From a checkpoint of a small transformer trained on Wikipedia: 2 heads of 64 (1 for keys and values), a variant of SOAP for these matrices.
Each number is 200 + 40 x the weight over its row's rms, rounded and kept within 0 to 999. Layers, rows and columns count from 0. The size before them is the row's rms in percent of the matrix's.

# layer 5 MLP down (transposed), 192x64, rms 0.563, rows 131-191, columns 32-63
102,148,178,200,151,166,225,215,245,219,238,241,156,189,220,214,200,289,125,208,216,176,201,214,217,172,218,174,210,182,148,159,143
095,232,221,168,194,201,243,218,326,246,177,236,122,230,150,229,169,195,210,196,162,227,245,198,128,198,168,239,196,179,146,197,160
104,229,279,214,160,233,222,183,213,217,189,254,150,192,247,232,201,194,147,250,197,202,171,128,175,206,261,122,193,111,131,190,165
098,222,249,244,197,230,237,278,201,232,177,188,163,251,223,189,198,255,166,289,254,178,224,227,166,243,221,179,221,196,193,250,207
101,292,155,193,155,203,222,197,265,258,233,241,192,244,203,193,217,174,302,126,241,181,184,214,274,197,235,186,177,198,255,135,189
098,98,241,229,227,190,150,215,199,153,158,196,141,238,205,203,234,160,168,156,265,211,136,122,252,233,188,241,200,224,145,218,263
103,204,244,218,168,203,173,127,200,171,188,140,164,181,91,212,163,243,271,190,209,196,277,141,229,146,261,111,198,196,105,169,156
096,194,221,206,160,204,134,265,200,162,278,160,252,216,184,234,154,238,170,261,184,208,139,197,227,195,190,222,207,163,241,224,191
097,182,173,176,266,196,249,245,218,216,183,296,159,261,192,306,176,185,233,192,211,213,153,160,218,128,219,229,175,259,174,191,196
108,169,155,245,135,224,148,187,167,229,281,176,236,212,197,160,224,284,231,252,182,177,215,151,212,208,190,215,245,190,178,198,207
103,223,211,186,241,126,205,218,291,152,265,218,164,201,178,168,193,285,151,174,259,211,208,211,194,201,178,133,137,235,253,225,226
095,165,135,243,230,199,210,162,235,186,212,213,220,239,135,114,215,219,156,173,226,178,229,225,96,201,224,219,195,170,275,232,296
086,149,211,123,274,236,199,136,129,166,198,223,201,160,231,204,224,197,150,181,175,173,168,208,207,244,250,227,229,170,125,174,154
107,166,205,245,250,230,217,123,252,148,170,147,151,250,170,198,248,195,161,201,249,188,244,211,208,244,188,275,188,156,204,229,237
086,198,152,198,189,220,221,208,235,198,205,262,184,252,237,140,185,212,203,215,203,202,278,193,183,213,193,226,280,229,174,266,204
092,156,192,253,164,118,186,243,199,267,153,239,146,208,219,210,184,238,158,174,117,242,279,243,158,239,203,203,236,204,226,281,162
100,171,201,176,214,204,240,212,135,241,174,241,98,123,137,163,177,143,217,193,140,227,221,152,203,163,181,189,95,223,252,254,207
032,202,191,190,222,171,186,160,239,308,198,231,201,188,242,206,129,171,176,202,275,108,225,185,222,248,146,155,219,164,154,196,187
101,161,129,219,199,210,123,163,181,234,269,181,205,153,239,226,226,226,185,238,192,137,195,244,171,222,210,216,130,150,157,269,199
099,155,215,249,237,250,211,186,208,134,229,184,145,241,232,327,202,168,208,208,218,204,238,165,206,230,243,218,250,158,267,204,235
126,157,266,223,189,144,257,167,85,232,231,158,162,184,237,183,233,227,154,206,150,192,244,216,207,185,140,227,265,196,227,188,207
096,253,181,197,229,198,246,186,147,97,242,202,167,220,218,268,201,236,151,175,107,169,287,202,159,188,206,173,220,204,170,167,193
098,212,213,243,189,165,187,204,178,220,242,236,174,206,288,196,195,168,199,222,200,200,257,224,190,212,143,97,179,183,163,151,249
094,140,204,205,132,180,203,182,197,229,216,239,206,234,236,175,231,192,149,227,125,85,202,222,203,224,126,204,242,290,259,228,279
090,190,199,181,191,215,189,230,234,240,259,190,212,233,145,195,160,175,187,187,248,330,168,253,156,179,145,198,231,171,198,158,196
102,226,224,192,181,220,183,200,275,239,149,223,238,192,212,229,189,228,231,171,201,194,211,160,212,189,177,175,144,234,179,184,173
096,209,187,195,182,230,172,184,244,215,237,227,177,232,168,203,199,155,240,145,250,218,216,96,161,157,121,192,189,277,252,172,175
101,162,158,205,270,217,212,138,206,161,215,220,243,237,278,194,158,244,197,191,131,154,216,186,236,248,252,144,200,279,213,148,192
108,209,167,172,230,207,151,124,284,187,216,152,199,156,162,185,178,200,133,226,175,159,227,234,233,214,194,192,239,232,161,226,174
097,252,167,208,252,189,246,213,249,106,229,205,126,229,213,230,154,287,211,161,212,259,180,207,191,211,217,164,178,223,165,152,190
097,202,232,206,287,241,197,213,143,232,177,274,252,113,211,198,229,209,195,202,181,136,224,291,189,170,256,139,143,202,190,210,226
098,244,197,180,195,194,208,232,225,283,260,225,207,276,214,226,164,106,186,200,188,199,142,182,136,259,188,118,224,217,240,256,242
108,199,158,166,129,285,251,165,242,249,214,191,201,231,193,208,201,166,183,176,228,181,245,254,196,234,106,176,122,153,187,187,177
103,220,230,220,241,255,248,209,174,289,229,263,181,282,212,246,196,252,180,228,236,210,247,225,140,242,219,121,163,197,180,187,177
101,154,229,127,180,259,213,232,182,217,180,218,207,152,247,162,210,229,273,156,136,194,223,197,177,253,261,81,182,211,185,204,184
125,198,191,159,211,304,189,218,208,146,187,248,271,162,209,174,258,138,151,180,174,237,215,96,185,190,193,131,181,169,256,151,201
105,184,198,178,126,204,202,117,227,125,203,210,190,227,185,187,205,209,240,182,209,269,198,160,168,214,136,180,199,151,213,143,153
096,152,172,180,206,238,126,167,194,156,242,225,191,200,144,192,150,216,209,227,160,226,282,142,144,178,256,291,159,147,181,211,194
087,211,202,221,156,180,175,183,133,172,155,183,182,164,278,270,232,242,190,103,147,174,259,219,171,182,208,249,165,283,195,211,204
101,232,224,224,186,225,209,187,228,206,238,202,227,216,167,232,224,215,251,212,224,253,264,140,122,204,210,258,80,252,179,217,183
096,224,219,207,239,254,233,282,350,198,208,144,218,288,212,157,197,229,201,201,209,223,225,174,139,197,145,159,232,200,182,172,202
094,217,251,137,260,216,201,161,224,240,147,123,220,207,150,202,199,148,182,240,197,239,216,244,120,238,168,199,219,192,192,236,192
113,223,143,211,205,191,195,225,295,171,153,245,171,209,179,177,203,180,283,197,246,198,148,145,251,298,202,161,188,169,138,204,170
110,170,132,236,192,174,174,248,222,176,228,192,243,213,174,179,161,285,112,266,153,172,253,216,237,226,167,151,170,133,150,181,240
106,219,208,181,241,199,252,151,168,243,105,195,140,285,209,193,140,232,175,214,182,207,192,220,260,209,121,175,220,276,167,129,163
098,167,142,191,135,250,149,195,230,165,190,260,221,189,183,234,237,219,182,251,164,136,198,219,193,172,251,216,226,227,178,198,224
101,231,211,174,285,129,190,260,92,215,178,203,178,275,280,174,183,192,119,196,289,176,239,258,190,160,216,228,226,196,248,217,184
092,147,129,261,254,230,226,228,186,225,271,163,195,226,110,199,198,130,165,196,158,159,176,206,159,192,117,286,237,170,235,162,220
104,207,185,166,180,213,150,189,226,190,239,135,187,166,210,137,246,190,144,171,229,245,191,130,250,173,149,242,208,225,154,123,218
090,219,250,196,289,175,208,215,273,312,191,170,203,234,198,172,158,130,148,193,259,172,169,203,298,185,220,197,224,179,164,184,178
106,210,186,227,208,146,150,247,207,159,150,164,159,179,261,155,206,168,221,208,154,133,219,146,238,203,290,173,177,236,220,244,220
089,172,237,172,198,233,226,225,165,171,260,251,223,201,222,188,183,197,195,173,183,275,208,177,303,175,169,169,162,185,142,115,228
030,237,174,247,242,173,153,213,133,229,224,134,198,149,206,156,232,184,217,246,180,293,202,180,218,282,215,264,231,216,142,215,225
095,303,170,171,196,177,247,146,237,235,146,220,228,206,167,230,219,134,207,211,204,187,191,236,174,136,209,309,243,175,229,155,216
090,214,130,140,213,241,217,126,217,165,228,165,202,236,234,206,215,167,181,179,190,174,164,180,178,219,277,176,234,211,196,184,168
103,215,181,197,187,266,207,217,145,220,250,185,170,236,236,137,154,289,223,241,205,151,271,284,197,143,229,225,263,227,218,242,212
096,215,121,142,196,229,154,113,235,232,286,193,148,207,124,214,130,226,177,163,203,177,255,221,180,201,160,166,204,249,183,196,167
100,225,233,189,257,185,160,250,241,236,132,159,170,139,272,215,264,154,238,201,195,257,210,225,162,273,186,197,130,257,163,240,234
098,204,195,149,220,189,197,235,204,189,249,282,216,143,196,176,148,196,260,213,281,173,263,185,156,146,235,146,196,108,242,222,219
097,238,133,144,220,233,198,189,222,209,157,256,195,240,194,237,161,203,272,154,90,225,200,181,161,226,298,186,143,237,175,171,175
091,124,173,271,177,139,193,191,145,139,179,225,219,178,272,198,300,235,195,175,228,147,243,175,161,242,255,123,173,137,213,233,188
# layer 5 MLP gate, 192x64, rms 0.554, rows 132-191, columns 32-63
100,189,226,208,128,216,232,142,228,226,171,178,191,209,260,124,258,260,160,210,103,267,246,224,172,145,152,263,124,186,215,216,211
100,224,209,154,163,278,157,252,235,164,112,232,198,183,262,187,131,229,138,226,258,189,249,204,210,258,247,154,216,152,166,207,188
096,205,223,177,200,207,172,223,195,202,258,257,79,228,175,148,188,247,166,167,94,193,204,197,242,177,220,186,207,207,147,227,175
110,206,142,204,196,187,193,178,183,251,261,210,170,190,250,176,98,221,232,225,206,173,163,229,269,174,260,229,193,162,191,226,190
092,159,131,200,146,264,174,284,223,160,277,172,209,171,157,182,253,206,237,245,226,202,249,210,132,245,191,156,153,199,236,237,177
107,298,242,172,156,280,187,225,204,165,154,227,234,171,251,152,199,244,198,196,150,140,246,166,156,223,207,211,165,188,231,228,242
098,166,230,148,260,171,166,197,200,188,173,184,177,241,164,142,233,176,131,280,215,237,192,204,223,262,179,240,219,239,159,156,263
096,232,140,249,160,193,215,244,212,210,158,179,117,163,256,235,272,217,178,228,164,235,240,218,203,170,252,175,219,242,161,252,169
108,235,153,232,222,211,221,205,281,164,125,219,146,153,82,187,191,217,181,167,201,133,183,249,151,193,216,164,182,204,225,202,241
108,202,196,256,199,232,171,233,265,178,262,242,178,267,158,175,276,276,203,163,200,138,143,239,163,175,242,163,157,212,194,246,122
095,130,182,221,181,257,168,173,236,151,263,216,210,207,199,210,263,280,210,187,209,200,210,204,177,230,179,180,290,199,227,203,237
092,164,205,171,229,138,178,257,156,133,222,253,188,178,223,233,196,204,218,218,195,181,232,197,194,326,205,208,189,222,238,169,248
104,220,286,196,153,176,269,140,228,173,197,247,195,175,147,213,163,234,207,204,175,100,285,241,214,203,219,225,240,182,221,203,225
095,186,221,192,222,216,177,251,164,240,183,157,167,203,184,196,189,218,244,216,225,178,262,131,258,168,226,68,279,202,230,210,187
096,186,171,185,156,178,242,210,99,173,281,205,189,262,199,230,200,189,213,182,127,256,269,155,170,160,154,154,224,122,217,210,156
102,130,249,160,227,214,248,281,116,183,196,192,203,183,195,160,193,242,182,152,194,168,235,261,251,117,189,202,197,155,206,189,248
048,149,241,115,224,175,202,214,139,163,207,176,201,209,198,184,203,235,208,209,171,176,213,241,262,171,215,130,219,177,170,220,256
100,248,255,234,192,274,136,202,263,179,193,229,248,154,247,125,165,178,169,156,138,151,204,198,209,119,259,155,138,206,154,235,198
100,182,99,150,206,251,176,250,129,268,202,169,166,191,229,240,224,205,208,250,211,159,207,154,227,143,161,183,219,162,242,281,218
109,267,126,188,153,207,145,211,198,113,191,240,180,211,189,206,167,190,188,219,258,136,213,224,209,216,162,119,174,190,170,256,132
107,171,147,188,152,166,139,223,178,212,173,209,173,157,215,179,237,172,254,198,200,141,202,226,208,131,311,171,215,194,244,155,233
092,211,194,169,246,214,208,149,125,210,233,206,173,162,141,170,223,215,231,209,170,194,170,195,169,250,230,275,186,148,223,261,142
093,219,122,218,213,191,221,195,212,248,213,237,161,169,253,220,222,157,248,144,145,169,174,253,230,211,277,204,224,146,116,192,197
106,238,233,221,220,222,247,164,238,65,183,269,155,143,204,189,245,199,254,166,181,215,236,201,143,168,179,200,160,165,203,158,265
097,230,177,123,202,219,163,159,246,163,229,172,101,134,210,204,226,294,201,213,189,236,249,229,242,215,247,189,219,213,185,243,243
102,250,276,194,221,197,197,165,233,176,192,255,207,231,240,285,235,224,245,247,150,195,249,242,214,235,226,228,259,186,234,253,173
105,220,143,203,176,187,92,212,232,222,143,200,133,205,195,235,170,261,219,209,205,161,207,201,183,168,173,186,294,179,285,250,204
105,250,164,282,223,139,215,222,195,194,224,241,188,167,227,215,260,197,205,212,120,195,192,152,134,230,195,160,206,162,255,172,208
083,155,182,254,198,127,179,225,200,224,218,138,198,194,186,216,176,201,227,271,215,192,200,222,187,196,224,220,117,267,187,202,237
096,173,208,208,233,207,171,216,166,171,192,156,111,184,286,168,190,129,251,272,192,210,179,209,227,215,220,188,197,241,187,220,235
101,141,249,106,193,222,187,195,198,158,263,144,188,250,154,125,236,245,139,223,196,189,230,177,176,242,232,224,191,205,252,225,151
105,180,229,207,238,238,230,299,210,137,191,182,240,199,209,190,237,186,143,183,224,145,199,224,215,219,232,132,183,141,208,244,196
105,189,205,215,200,184,232,182,227,162,259,211,236,148,150,172,229,199,187,256,107,200,219,206,243,252,208,256,211,227,194,235,197
099,223,215,182,227,207,159,248,225,192,223,177,180,146,220,259,165,223,130,242,205,223,174,291,242,193,219,175,231,259,149,214,205
106,233,200,252,191,187,204,185,143,123,130,241,190,203,204,225,182,208,252,232,167,149,181,237,211,204,229,257,209,217,192,219,214
105,224,151,215,184,186,227,133,166,243,145,287,90,219,188,163,207,227,180,149,226,216,261,210,268,272,171,227,195,177,230,247,208
102,249,219,142,187,190,255,184,123,188,242,189,154,159,195,156,247,235,233,221,299,222,229,202,246,235,205,187,232,172,293,206,182
092,239,207,219,175,295,141,194,189,117,210,232,187,224,236,163,235,195,203,158,225,183,219,143,141,199,266,87,174,183,150,167,232
105,234,254,176,190,190,208,183,177,161,205,173,122,202,228,198,224,233,233,225,173,176,263,153,188,162,216,248,195,122,215,228,225
098,192,234,156,183,139,307,201,141,122,165,240,158,231,207,165,250,223,179,237,186,219,231,220,157,260,179,204,202,222,192,221,220
098,190,294,264,122,180,183,205,199,197,222,203,281,262,168,149,194,190,203,102,186,195,189,244,202,236,228,190,234,208,194,222,248
114,192,95,177,217,163,169,190,204,159,185,228,170,175,154,237,247,215,143,178,251,160,242,203,248,197,204,131,180,192,201,228,197
107,235,218,209,215,265,249,239,194,217,216,172,150,165,171,182,200,184,199,228,202,127,278,231,249,253,129,233,170,208,250,232,216
100,133,144,154,184,189,133,241,161,191,237,200,239,265,239,192,202,187,164,311,180,236,218,233,249,210,241,204,207,108,234,203,157
093,184,174,220,207,164,162,174,214,155,191,234,155,210,253,252,232,267,216,196,141,229,233,179,181,197,148,140,257,151,192,229,217
101,222,219,171,185,168,165,231,207,234,231,237,86,216,224,254,144,197,220,138,265,140,204,210,219,173,190,249,203,192,200,183,202
096,178,160,230,248,196,235,239,233,232,162,195,150,315,177,289,195,187,193,212,151,216,266,215,200,194,198,183,207,137,103,223,239
098,168,156,181,186,191,213,191,110,146,250,249,127,198,269,156,222,232,198,192,217,159,211,168,128,251,207,210,183,233,192,201,237
097,216,263,198,135,201,182,178,182,190,227,261,230,165,274,206,263,270,155,148,183,241,243,224,211,134,272,151,217,180,213,167,157
104,205,208,211,191,201,185,259,232,197,187,229,233,242,161,288,100,258,177,197,155,188,188,176,201,237,184,198,189,225,254,252,179
116,178,169,190,268,179,182,203,179,183,173,210,163,260,197,209,219,225,157,196,207,151,201,297,89,223,328,145,185,163,221,276,141
044,186,225,161,213,181,223,248,165,138,282,219,229,187,158,204,251,278,205,217,121,224,204,285,256,234,186,156,223,196,188,205,242
097,170,167,194,158,178,235,210,186,173,265,239,120,109,211,173,218,288,253,222,254,145,308,129,173,195,194,189,219,212,235,249,165
092,167,251,160,212,169,168,216,173,143,285,231,157,124,159,176,162,261,232,224,217,211,207,207,198,195,221,174,145,194,197,225,171
098,257,225,135,130,170,178,243,138,209,215,191,235,191,224,175,180,186,184,132,154,178,147,262,194,163,265,163,146,148,183,192,262
095,281,288,221,169,252,238,205,144,212,197,193,231,177,165,207,217,283,197,175,225,135,158,205,205,178,198,149,198,151,206,145,195
096,194,265,194,209,270,152,253,172,181,191,99,225,206,226,217,174,198,200,187,159,167,193,181,259,134,283,219,181,230,186,231,244
101,222,172,222,312,230,177,279,184,133,170,287,243,162,188,248,151,201,178,187,103,147,199,215,295,240,175,166,198,195,225,158,195
108,184,271,191,225,130,220,162,183,112,212,293,141,191,200,170,213,261,203,217,254,200,190,225,208,166,166,160,152,186,160,187,247
098,169,125,196,199,146,189,211,305,173,201,174,247,201,169,301,180,205,137,206,220,195,171,180,215,230,191,199,254,215,140,250,183
# layer 5 MLP up, 192x64, rms 0.608, rows 132-191, columns 32-63
094,172,141,250,162,138,205,214,192,190,152,148,244,173,263,171,215,260,204,197,217,219,215,228,171,197,126,259,224,149,264,217,209
098,120,135,228,190,229,125,174,237,171,219,171,189,191,257,147,140,239,181,148,200,235,169,219,168,200,226,186,293,237,189,195,243
090,172,129,177,230,186,183,188,175,252,187,240,221,157,214,172,237,184,211,210,109,205,193,145,175,252,198,227,208,191,239,261,210
101,175,164,217,194,202,245,172,153,151,162,251,160,197,207,215,213,212,172,206,269,146,233,160,215,179,177,251,207,177,181,266,176
096,145,156,200,158,226,203,240,254,166,230,173,185,196,180,227,237,180,180,251,221,209,225,171,183,247,171,146,172,198,189,269,151
099,183,121,150,228,176,154,201,211,226,168,100,211,191,153,227,185,215,242,209,227,198,242,237,271,179,130,221,242,213,168,240,191
091,294,169,243,231,151,202,195,175,303,232,220,157,197,232,167,204,278,229,264,176,187,154,137,215,189,167,234,241,156,211,212,230
099,186,166,227,123,165,196,213,212,182,207,180,209,217,288,200,218,212,150,113,195,212,153,223,210,151,282,210,254,133,221,248,177
108,179,214,157,168,115,239,197,212,205,245,160,207,175,246,331,154,181,184,284,187,236,135,220,195,200,182,185,182,182,148,176,183
101,197,194,145,210,240,216,126,231,202,263,226,191,205,233,188,152,212,218,213,171,196,183,191,125,147,212,182,144,201,252,280,178
095,195,206,177,152,209,186,259,164,237,273,227,209,199,216,228,190,222,174,196,188,178,239,165,225,201,206,173,235,205,159,276,135
081,217,223,176,193,209,296,205,291,265,200,205,213,276,208,153,226,122,215,245,251,236,234,181,212,252,172,185,222,149,186,170,150
124,187,259,159,184,230,268,111,246,209,158,200,189,200,156,176,160,206,202,214,147,116,253,213,234,129,226,286,269,162,181,224,221
084,215,196,151,192,178,217,159,208,227,216,172,212,197,183,262,209,197,132,233,160,175,108,225,158,170,105,235,95,144,220,266,152
103,171,208,202,231,258,184,102,197,172,129,206,160,158,304,250,190,172,215,169,259,201,144,193,149,177,223,233,182,200,172,206,282
097,174,147,201,191,241,165,166,227,132,144,204,223,230,170,185,210,208,206,140,258,191,213,179,167,200,71,254,236,180,224,206,185
033,288,150,202,164,172,125,166,236,185,161,142,229,257,228,178,149,235,236,193,181,249,164,191,190,157,240,171,103,196,217,180,194
100,238,142,204,166,171,166,189,194,277,194,165,175,254,171,204,185,233,115,235,167,194,189,223,193,212,176,154,142,261,250,157,230
095,174,180,236,165,213,278,203,291,127,266,212,241,234,166,207,158,201,184,192,195,103,254,230,199,219,198,163,156,175,202,208,187
134,218,187,140,248,268,189,207,237,270,154,135,226,175,199,204,111,129,209,208,224,163,175,221,235,205,177,209,203,202,203,201,147
091,184,152,198,173,142,150,265,156,156,224,227,251,202,177,211,174,214,125,134,150,242,204,191,188,150,205,185,186,218,190,184,231
099,157,221,184,188,200,220,251,236,221,250,265,178,233,229,284,122,187,181,213,216,213,236,229,249,209,192,122,240,222,225,99,211
086,184,204,207,177,170,229,261,203,175,144,168,239,270,107,212,205,252,166,224,251,198,260,162,219,186,154,176,189,260,207,205,237
089,220,248,162,195,266,216,152,184,106,113,181,122,248,266,201,203,272,214,121,230,193,208,152,150,159,193,199,172,169,210,195,237
106,259,203,175,211,199,201,155,215,193,253,161,117,122,205,170,247,252,159,213,173,260,259,218,250,257,204,246,170,153,157,255,293
097,154,257,180,220,240,229,174,248,204,198,302,212,191,211,215,193,188,225,210,178,185,194,264,193,192,247,195,251,191,256,234,191
104,253,166,237,154,164,267,196,168,204,261,215,259,139,155,195,205,173,152,205,200,190,253,152,212,166,272,180,191,214,180,183,197
104,262,107,154,232,243,148,217,230,209,241,191,218,180,151,174,165,216,215,138,208,218,211,209,229,239,168,178,171,150,181,200,273
121,202,157,296,236,187,234,196,266,234,197,139,202,195,147,200,188,183,218,260,238,214,240,192,176,214,163,242,101,261,191,203,217
092,201,259,181,225,234,219,215,152,150,190,160,212,205,141,236,149,214,212,241,138,189,237,222,234,185,164,217,190,126,183,139,273
105,172,209,197,264,205,119,226,196,230,220,107,235,204,262,193,163,193,225,235,314,175,155,172,190,164,194,146,226,217,256,137,162
107,244,219,218,220,178,137,167,180,236,214,127,127,105,212,228,123,168,264,167,231,177,133,143,156,197,191,194,122,200,228,231,240
125,263,196,190,211,228,212,266,230,190,230,231,189,261,211,254,169,201,210,151,201,193,234,212,233,120,190,148,185,177,107,188,252
097,207,210,151,158,209,195,174,238,184,191,190,203,225,155,179,272,158,226,193,194,144,260,154,166,169,155,148,142,179,120,211,207
130,167,150,145,147,189,167,257,225,166,173,124,198,136,225,171,185,252,165,175,175,118,203,199,196,182,215,271,271,179,172,129,196
100,190,163,162,227,201,155,137,92,264,107,230,234,200,189,221,169,198,237,182,183,228,183,166,164,210,202,229,205,200,253,207,221
101,118,170,236,204,182,139,208,250,193,176,195,237,230,162,274,211,165,191,231,132,196,257,107,113,193,210,219,141,173,151,196,213
085,184,176,173,287,99,241,192,211,254,189,169,234,223,139,206,184,216,218,201,184,217,146,179,226,158,148,202,223,236,182,264,259
102,268,283,186,204,289,221,180,141,135,260,149,155,193,204,224,217,197,175,201,204,225,222,168,201,197,191,192,237,180,226,195,165
095,250,198,165,267,241,292,189,149,226,190,120,223,134,235,167,164,228,193,220,117,197,235,154,157,214,244,222,210,138,159,210,210
085,325,166,162,267,199,231,191,167,205,223,176,200,200,226,169,166,131,111,192,173,217,264,232,237,186,226,221,142,167,154,239,187
116,210,109,221,82,165,239,246,187,139,175,190,234,255,166,174,193,173,135,213,249,315,192,161,220,225,211,179,171,179,217,190,219
105,266,163,207,168,191,243,172,200,269,194,215,170,163,191,194,283,184,268,166,212,197,175,142,156,122,200,211,192,204,209,266,203
110,173,105,219,238,199,142,132,220,186,261,230,232,180,260,169,214,178,209,247,238,197,167,272,195,245,137,173,196,143,235,167,178
103,234,174,163,149,253,180,242,207,247,239,147,186,158,157,117,218,187,216,196,251,203,164,186,223,177,271,177,199,290,240,208,253
098,135,252,225,216,211,202,170,245,132,199,97,203,219,242,220,123,178,230,172,240,215,226,198,166,183,222,191,227,214,202,195,228
088,180,197,226,276,180,198,232,178,211,182,178,158,270,166,296,204,225,175,202,221,194,189,137,174,213,156,221,275,192,200,290,284
110,228,192,186,177,150,240,139,132,187,229,209,146,194,250,156,194,231,228,143,172,203,213,211,135,231,227,217,120,192,150,194,250
093,234,148,210,179,188,221,190,182,202,187,306,175,224,202,165,241,210,200,182,201,256,258,228,196,159,185,195,168,148,244,156,152
105,173,196,218,243,145,174,309,218,209,170,183,145,247,113,150,171,217,278,248,224,252,234,226,242,183,174,220,240,229,197,147,260
120,172,155,253,174,225,208,186,182,211,194,190,218,185,270,172,194,188,219,161,248,279,182,143,277,165,76,198,238,215,191,137,222
046,215,238,155,268,221,188,197,201,136,288,212,240,166,145,187,246,250,211,223,190,207,214,237,211,170,186,127,220,198,191,189,168
092,276,232,226,93,248,226,194,178,202,183,166,193,161,187,265,227,244,236,186,177,198,179,165,190,260,210,245,200,323,199,199,192
085,182,166,194,220,150,84,165,217,206,115,201,228,256,147,188,235,195,159,167,217,202,246,161,208,245,234,285,199,138,178,152,215
096,125,209,263,240,132,226,122,261,251,265,198,179,221,146,173,247,211,219,203,197,206,251,150,220,220,200,218,230,221,185,200,224
097,182,176,210,220,225,192,224,222,189,268,121,228,194,272,157,196,156,274,131,170,263,225,226,167,155,222,217,173,103,193,238,204
102,177,241,226,170,244,219,109,141,204,186,238,203,137,190,225,157,237,235,131,252,224,151,108,146,197,194,227,255,242,220,203,202
103,161,215,230,101,131,188,122,295,185,217,136,213,174,172,168,257,219,147,223,262,207,195,226,169,186,210,211,171,230,224,210,237
101,194,202,196,278,250,166,184,161,175,226,229,214,138,187,148,239,205,191,131,194,219,278,210,226,188,153,234,182,228,147,201,253
096,133,235,176,210,187,256,182,142,212,199,160,122,261,141,151,232,191,224,265,245,229,229,152,218,193,250,208,174,207,163,172,236